python train.py --n_layer=11 --vocab_size=1024 --norm_place="pre" --rope_base=10000.0 --rope_fraction=1.0 --attn_scale=0.177 --init="normal" --init_std_down=0.012 --lr_mult_up=1.34 --lr_head=0.0136 --grad_clip=1.0 --final_lr_fraction=0.03 --batch_tokens=[8192, 16384, 24576] --seq_len=256 --train_tokens=87780000
Each number is 128 + 24 x the weight over its row's rms, rounded and kept within 0 to 255. Layers, rows and columns count from 0. Numbers have three digits each. The size before them is the row's rms in percent of the matrix's.

# q: layer 4 attention query, 64x64, rms 0.202, rows 0-31, columns 0-63
# k: layer 4 attention key, 64x64, rms 0.204, rows 0-31, columns 0-63
# v: layer 4 attention value, 64x64, rms 0.165, rows 0-14, columns 0-63
# o: layer 4 attention output (transposed), 64x64, rms 0.157, rows 0-13, columns 0-63
q0 131:131097171143105123141104112157124129158114115096129152156064121137147128097140112151105112149153118138109144137176135081109128137151097148104147130142156118109162122124123108142124064077147146
k0 121:115131124167154101127137166116136133106126116107105150113124128144106132099169154207081105164153142152098101122161140070118165122116133133136127138120145123117147119131117083133155119086136112
q1 061:112130122114110131134155137184154143160091134125099132136106129148162150122141083127094093111184126159138142130164113109158141102103132149113109153166126109182138129118086132118112098105145164
k1 076:099126168128199102113126165090135157109166129097102133139158145136144140097131144145098109169137119141115125099149125073096134124115123143142118130109127141141177132155135123168123109084150133
q2 079:131122144127114117119097132138174111139164124138155123131075104147132128118159092145119126168133125164101133133180112083125133139115112129125132124122183116114132078138123090119110088064151107
k2 087:123138156117135111147134168081123165092134165119123131151143112129105115122151163191103136146138107149091114091152143088129171099094099152142132142134089116106138118108095118123153130103098149
q3 102:142132147146106102135138113139128107140126130114152129114097118118155127116125081163108142193164129145125121128182158080093143135129123143143147155111167108138128124116120104156117071083166158
k3 088:142104136139183106140123165124131163132119108085096162111135109152107139124154133209068131121169128141108125104156086091120133124119114139129104123135121096116168127114117140141133125103142117
q4 078:101116094112146145135142151125111169096142122116093135134169137158130131129162145130126103093098135112098117110119126173152101141156082097117130103097112139086151166173147125154137156172132156
k4 092:113135107141115134123085090134104089152128145169155140126102095093115125162120127087171124134127128092159110174088140152119125158159157102106139155139158127168108159137132111124105144163147122
q5 091:128110133164092117165140141127136159132154109166145155149116149141121144144128136179105094120109133112158158157142098119148088088153142098119124068111115104140116159158094124089170131144118123
k5 098:131097137148107138158143134119121108155138133175133098103162115133146105157073115139148119109077102122139128147112152121135124102154108139131112125103151149163055149164130120168113151149141089
q6 099:094130145117146133104122134135153127115141179146147116109148166076158082114097142100110118115145084105155136088105143173127144114101139120134110136130141129177138142162089085157111153116121140
k6 103:140128123127115123061112091174143111086102144171109093127125097108111160126110120120150134120104133165150162169133129114154119141180131122133153144149121164106136165134164124106120127155138166
q7 073:132092145103129124147147110087173150159112098141093132108114094139122124144117092117153114135134141142097117113178143102107141130116103134132096171094096154180123099123123109139143108110116066
k7 157:130120148128169098138128204120146157130153120089130187126127118154142123112141137154113115133134124149092099096180111090107141125106099148154133162136110127133140082138096106135144124100137152
q8 097:114170118173109129124088156156151127147149144103157147133096137126142099124154126182082116143129142147116102103136095112104131150092118147159133126131183112130129098177102103145126106104149158
k8 123:108118181137133091135120136101139154148119131132108169140133108132101131128130164167087119130190143160106089115157107069111144125082112144145117153133107116125147105127109128169143139091145135
q9 105:137112158114158135091119109109042139092084144121167114116129145147124109117134130110120132119142112113131121181129101123137160140124082095127162098125134072122088131130141164120117108128140130
k9 115:139121137117126088123142125120147096135101155098140126081098133160162130126130139175086128145160144132122141113136153081116118120141124064149154114170128138141148147121170082124179139133103147
q10 102:132155068138110150151116109120142161121113129122098127123112168135134117110182144151134121118119156122103145164107089165125123139090097101195149138141131139125115172156163139120108103136161138
k10 087:135114153099132092138146112144120112139136151150134143136113138101087108122116174125133134175188144105155131145148105141102155098114156163129089152139150108136119119145170158142123188099120168
q11 112:134098163122142182156120143150129126127140131144166091114148149106177137161099157155145132143119115155140134122113158138117114171140114089119153110132062105102127167164142137133159128167119133
k11 111:139108170173130130117112118141149102136107098086097146100102127136107091163145120155089149151107142122151109166104108134111108158096110136083100134126114137107119103127174073132132089112136128
q12 122:153159122142163128149113122108100179131115146151130107145112088131151148136124089146104131113090118137105120164129121137081081138144113130107172103117109161150138118065078129119136161115121143
k12 117:176128148119128147116178117110124146098139127141105138137119148114125149199141111124100112099140128118128139114142123144133122088130163104137091087110136145173140093074143146109121092166156101
q13 104:169133143146189066112135120131115159136129120146136114119084081121132149115126138121118118158090132154125099114106086126120133146092111087160103125098093147101106098136168101138108144111132118
k13 104:132154079094095113132112143117149124099109142141118093129122112117098091148097100114103148130096119103118144139119093166131153099121183087147100153147110148140128096090097129100155132161117156
q14 110:128120081103119140120146130136171148109162121164112065113115117153115130095120126131151125140126145130158156139139131173150112099129169119102153097142142092103140134115167160104103099113164172
k14 103:121072179139161105083148140129118123133144158109138105153134114122131130121111121154127107192159094160115124164126103096070143089116126156117116131117141113146146102156101119139156120109147123
q15 099:057149091104121164116100096109127146104131107088127191111109126123135160099136131127123091136115154105123144117126164138106107171143115162151149130103125136110126095122114115160112117148130173
k15 098:152117127172093122116127135133092107126122142095142161165156105118135162120123155111128138124197130139166142120134140126149102158121093153122106140137138142169124180118073158101100142138127160
q16 082:151122129088125147113141119107093127139119142170139123115179090095128164171098131115129126106104131103148144124089089150159117123131160140142086124124099130139086116134096186130133139171123156
k16 092:129132153161119105134104124146100125122140127092111127142096148170148118117129108130095121167147103140096112123139164108084113149147061144116125112114158137119153137139181111148140065116168143
q17 101:123128125112149138129146149113098120123111151135120129105179139104107129159112158107147135086112141088146129120066125188150107105132150131143104124143085133128113151118132146130144190181098148
k17 098:146134097082111152096132092168113103151128136153142105130124139101135116118102104051192093102103137141140159134107130147139098136168139118115130104108135136136134139155157131120095105152145115
q18 089:138133146140094123166117118184125136136121131104123137116096118119167122135130078161097110169140140156109135120191146097133136151117107130114160146120144118112133122162142100151131090103182174
k18 090:124118158162180094122075148133112148141148105087092145112139120132106117116154162175064133138150095143133101112133108100119147131088118145104099137108126107158156117117117119148130108107157122
q19 065:102094150121081115113093151129138106153145098149171161157138135085120145090092127133129151150109113105175162119095147153141095105149163151165139155161118139100142152154130139132139150123123143
k19 094:150136133140078157122112113153077137125135138122098074118144155157113150139070095118136125150108117149124116130107122127174139169149117170139080113093149134110131144116115162155099107140116104
q20 076:154118125097141131111117135130146139096132139143112121143160132110109151124139142086158136099100140115173145142078110147145114096142207117134122122148093138130085138109144119083138176161109100
k20 077:158129100084085154136130094146119116132122120152136087104146154141146118087098126073181116135099132118159139135096154172158101114149142119138160110152129160144100109150107106102127120138104114
q21 110:092166148134182102107117128085114138145123140134132134105138128144116104112101136100177141100155146139143113141095123127159133137131172156138127149115074098145104130088111146092114164129081153
k21 101:118108097124111177106178100138124126126137098149137122152132189131140156137080117087159104111106155157157148138121146123147124122165145127162181096118145139103156093127134123087132128143130118
q22 115:153171105154149135151126114157103086126124085138131116135155133104121098105140168095132146116127125127127154122120118130114124091140100149124098097166195126116173109079141166162120145104124131
k22 112:129128105145143078148164111073114164105169124159088141139123085138145131123142094129094141139142144137077154083164117123121161159113120145150118141097143099118108166136148134120152116127141108
q23 132:118127151149095108147128131138140129149143105126135155142103114141161100142166078176075073167142121153107109129188136081113150147128112127137139137104109119153116117156125107123137098101146149
k23 082:124120124136168126151113144099130163135126113099121202147121122122126138124160158182068148128128121116108078104146097092117155141110129149136114118119109132160161080131105118142152124096144129
q24 131:142111161141117125160099128120138163180078136098112139110090109127146152106076145148129111115136111127104106119163094102125127152120094161081136148102167137112100106149119106137156095099141130
k24 084:120170123131110178112150107149133111132181119141152108121111127103147108116101119091180112099108134102171155117115158182128109104118132118127143120134118097114073101114145160108135146170124132
q25 113:120130131129151072157118091157097086114127127099127167096082136108171113103108154163122151129170114105113149121138112123119153102158132127059144134112138113124131133112134149123101086107147126
k25 100:106090093106112123127144117156112127141092138129113136129141115138159084134102112126193139148141124158126149170118113123127133155145114112139152098175156082122108096145169154080153142146163130
q26 112:114148131153174087121131116160129132139092149148116114115136122121152170102127067135123153129114169129138147180108131121113097099129160112171129127162088115116104153124152176097144110129117158
k26 111:128120123093146112121140115149119124152078126118087127092129152159140107090163124149081117150159119146144134137135088115140127089135101110139039093118129126145132075124116130118135117110138109
q27 114:154121132110153105077147120140143132117164143171094135127148129166161133125137145105078129120173098128187116185154133100141138160128134144139112110143101127115126142138077105144154145121134154
k27 107:121110120142142127107169097099169101132126107147160064095138152144147144130159113131101103123092110143137104113104112133200134151136131115115135110151138162143172129116116098118098149141088133
q28 099:162118152164108093146110139108154089110125124137167170121130131161140163127152137142144172077151133175129130149108098136125136109085107152131142148150143100162129100112080143114123125144121086
k28 102:136132138085091130115156144059128147160134110144099166052139134120140102138107179129149134117082142127146149099143140128159142135141112120129126121158132102089125124125120156149106136144112091
q29 094:159170140096101111114103126121117095129096092134157131136105116144102131148140110141131156130130134116109175164092085130154134115144123124125215142155102146158117153099157129120108139165144134
k29 092:144132127101113159147146115126123153143103131069140134157127178153101120141109171140106126176151162163136152102153127096134150112112140129145099091141166105100162105100128128161160112138160135
q30 116:131127118129145113129173154131106133126120094102124150147099154149105184131101117109136133148125107105153112099132152136160129165124111202164144104127103107115143135123186178145122130118144090
k30 114:125136101154089118161122151138126117096126144105172150088117113122151167122153125138126126184129117155113116111090129103100092163104155113136088138127177146129139140134067145144131162120147103
q31 105:112114182140104105107143113106094136099110113124115173092101141099110152134141118136115116160145134106150099118140174106120139099100112118154090136099104143177086130095130119132159117134144179
k31 108:169126057109109130132101131159135118127090152100140109116142152126153101116132137139132149085139135099164137132108122123182092120147133123143166106117142147125096172154126179133127159163113148
v0 107:102078125105111139124137146072110106133150137138142076146156140123121089117131114123141155072150138126102100088130081113113147124114102113114085126130133087182109146118152130136132092119139123
o0 107:145169116142129160154088137092126140123102176124163131102121113110120103133153114127123121160081153110113125103121166153125102145161124162123130103132119153187123092134140072142099135124100099
v1 117:170110144125134093152127161146149118147069168138097122179112134104091097147153146121116141118136109124145141115135113134149095120123091152166120098167124153134104152147103106107103129137183141
o1 112:074133128152134150113124142116158138129142119105166137071090119117173119118157105156146144102123147104100191128148113112144159127136158149160127173099152149089126136135124109139147142159117108
v2 104:117121111105141095126113116124173132112125136099164098115157113157126101093151117141129123061123117131104153083126100121137143130091145161108094143121111143115074140148137106080115089134120168
o2 108:135128144149135150131113173103096127090133144118142133140136072095152114115163102086104123136122139087118141156105126142142120170090157147134117148133109122133105076097183102154113157115138100
v3 106:130166093110111134132120146137139102120123145072139127149158146135091139111142112122130130144101149109116102187153112116107113062109143167085124169141085140148118161136102131149145106133110102
o3 105:147073126120112140175157107116119166144096124087120125158129123095138135104167129143171176145132098130101091177114150127119124135156101111183115126146148117145122110100110098158136132122140123
v4 112:116150117127104130192131169079088122089097150106090128145124131151142096138178142102116137139157157132100129133114110118127159141111152130157127115153152119122139083090127089099145111129098116
o4 114:118131114107110109082143130107159145089119121098104114139145170112131131104092100083150147111127156145152139127126179130121110102132166133097110109122144122135112126148149056162127164109089115
v5 119:161115113154156135187119128106163091136144183154131126099168130169130112121110159126117176164088110162103124139139153144121142134121128143128157104168106114113144134135129154120163106134144165
o5 115:104111149110125118111159147122112108124095102109143122117114139108186122161150136122133115099130067180133142090133081130095108149130133156135114129178134157096125137144143112160101098128085108
v6 098:133084152102126110102126123094097135132089155079147128106115122101147122095128130127136092141137082110100135137148170122152091154113125094166119120116120138137126171139124138069090126149143168
o6 094:095139142137103154154163157099159114144147093158160154104134106099101131124124097105083113105102086122159147151118137116160146098127156147125111154096100137108095089161125129101130127101168128
v7 114:118107174090104092107100129151133085122125128131138124157094128109143128100106144131144100097160074178115118082153110157103119127098111127125143094158160117099144124128092149087123121112123125
o7 117:102131126168118138128129168132113105139178122153154138116130118143129159142072117153122121113073122065156069119150126121172119168139156141153142142131139146116124155105159114117133094128118138
v8 112:136145115083145121140142116126135140110146160139093153140159142144154183115124101135168105114118100171087129116114149121126088175150148063146118100147143130156115158130136131107102101122157106
o8 117:153130140122125157083141185138115108120151113140164138122111124150141123142097117125104140127107117144114069152137111124151145132135155113094149106116095106127124123215118096109112108112155083
v9 106:115149158082110147131095090129128162139125199156108149135095158138126147139122106133115137176117169092152120128119142159112126145124143175090132138158122106089119134167112133111160115116126112
o9 112:110092140124105082132155090180131106116122110106092127093134147135169107116111121192103150100171119110107151143135126123172109139118097113180138104158115121137150123122126106144111102109130138
v10 109:118130115118138126093149113145100099132114086131117118112114119133127123118091122102143164087152099126087118144145146088133097153136105124084158099150143068135141151135158095177173122104128156
o10 117:144140160109127160166140150139175134111151156153153125135121137130123132147102134109150090128112142114141118143181130100072107113143091117095120116107137188176108135116127098079112118126099110
v11 092:133113140116129099104088117146138113087177145130113108126116146124098127156096119125126099162137180162121094105159104145127169092156122125087149089166159153133142112128127118134093101088125131
o11 096:139111128143142122082104083148126114154155149132139127160112137142154128200121136138156175115092117100170122121115143151169109103141099091155155116160134158151145145108155101131139101142112129
v12 106:146157146162129117127133143151129100135100116149122098141153104107068158125142143125153088133160134125106098105157185146147171098106135087101127128124147128136137134117116121091162140108189133
o12 108:145119120137131142126086138110110139119160119136165168113130110164114087123098105147163161126102135174143112130153095150156125137160133090156113152151130166135130080105105120089151121140071137
v13 104:168099106128133118174098122150140187121143171082112137109098113121114166136150120117141136161098094147114137154160106133124085113089112111139131119097137170096139142108146110120093136096133124
o13 106:070122123131090133105138125132143117130122115144166086176105133100128158156107104090170154151163070110164142153123112138108157108130157106150169157130140118126129116131114132131142113126174117
v14 109:149154146148103120097138170126097097127101102159166148137103102119074124145118108142138135117123090080073110121116133140125163130135141125065129124147152116100125137139140161121086125141149160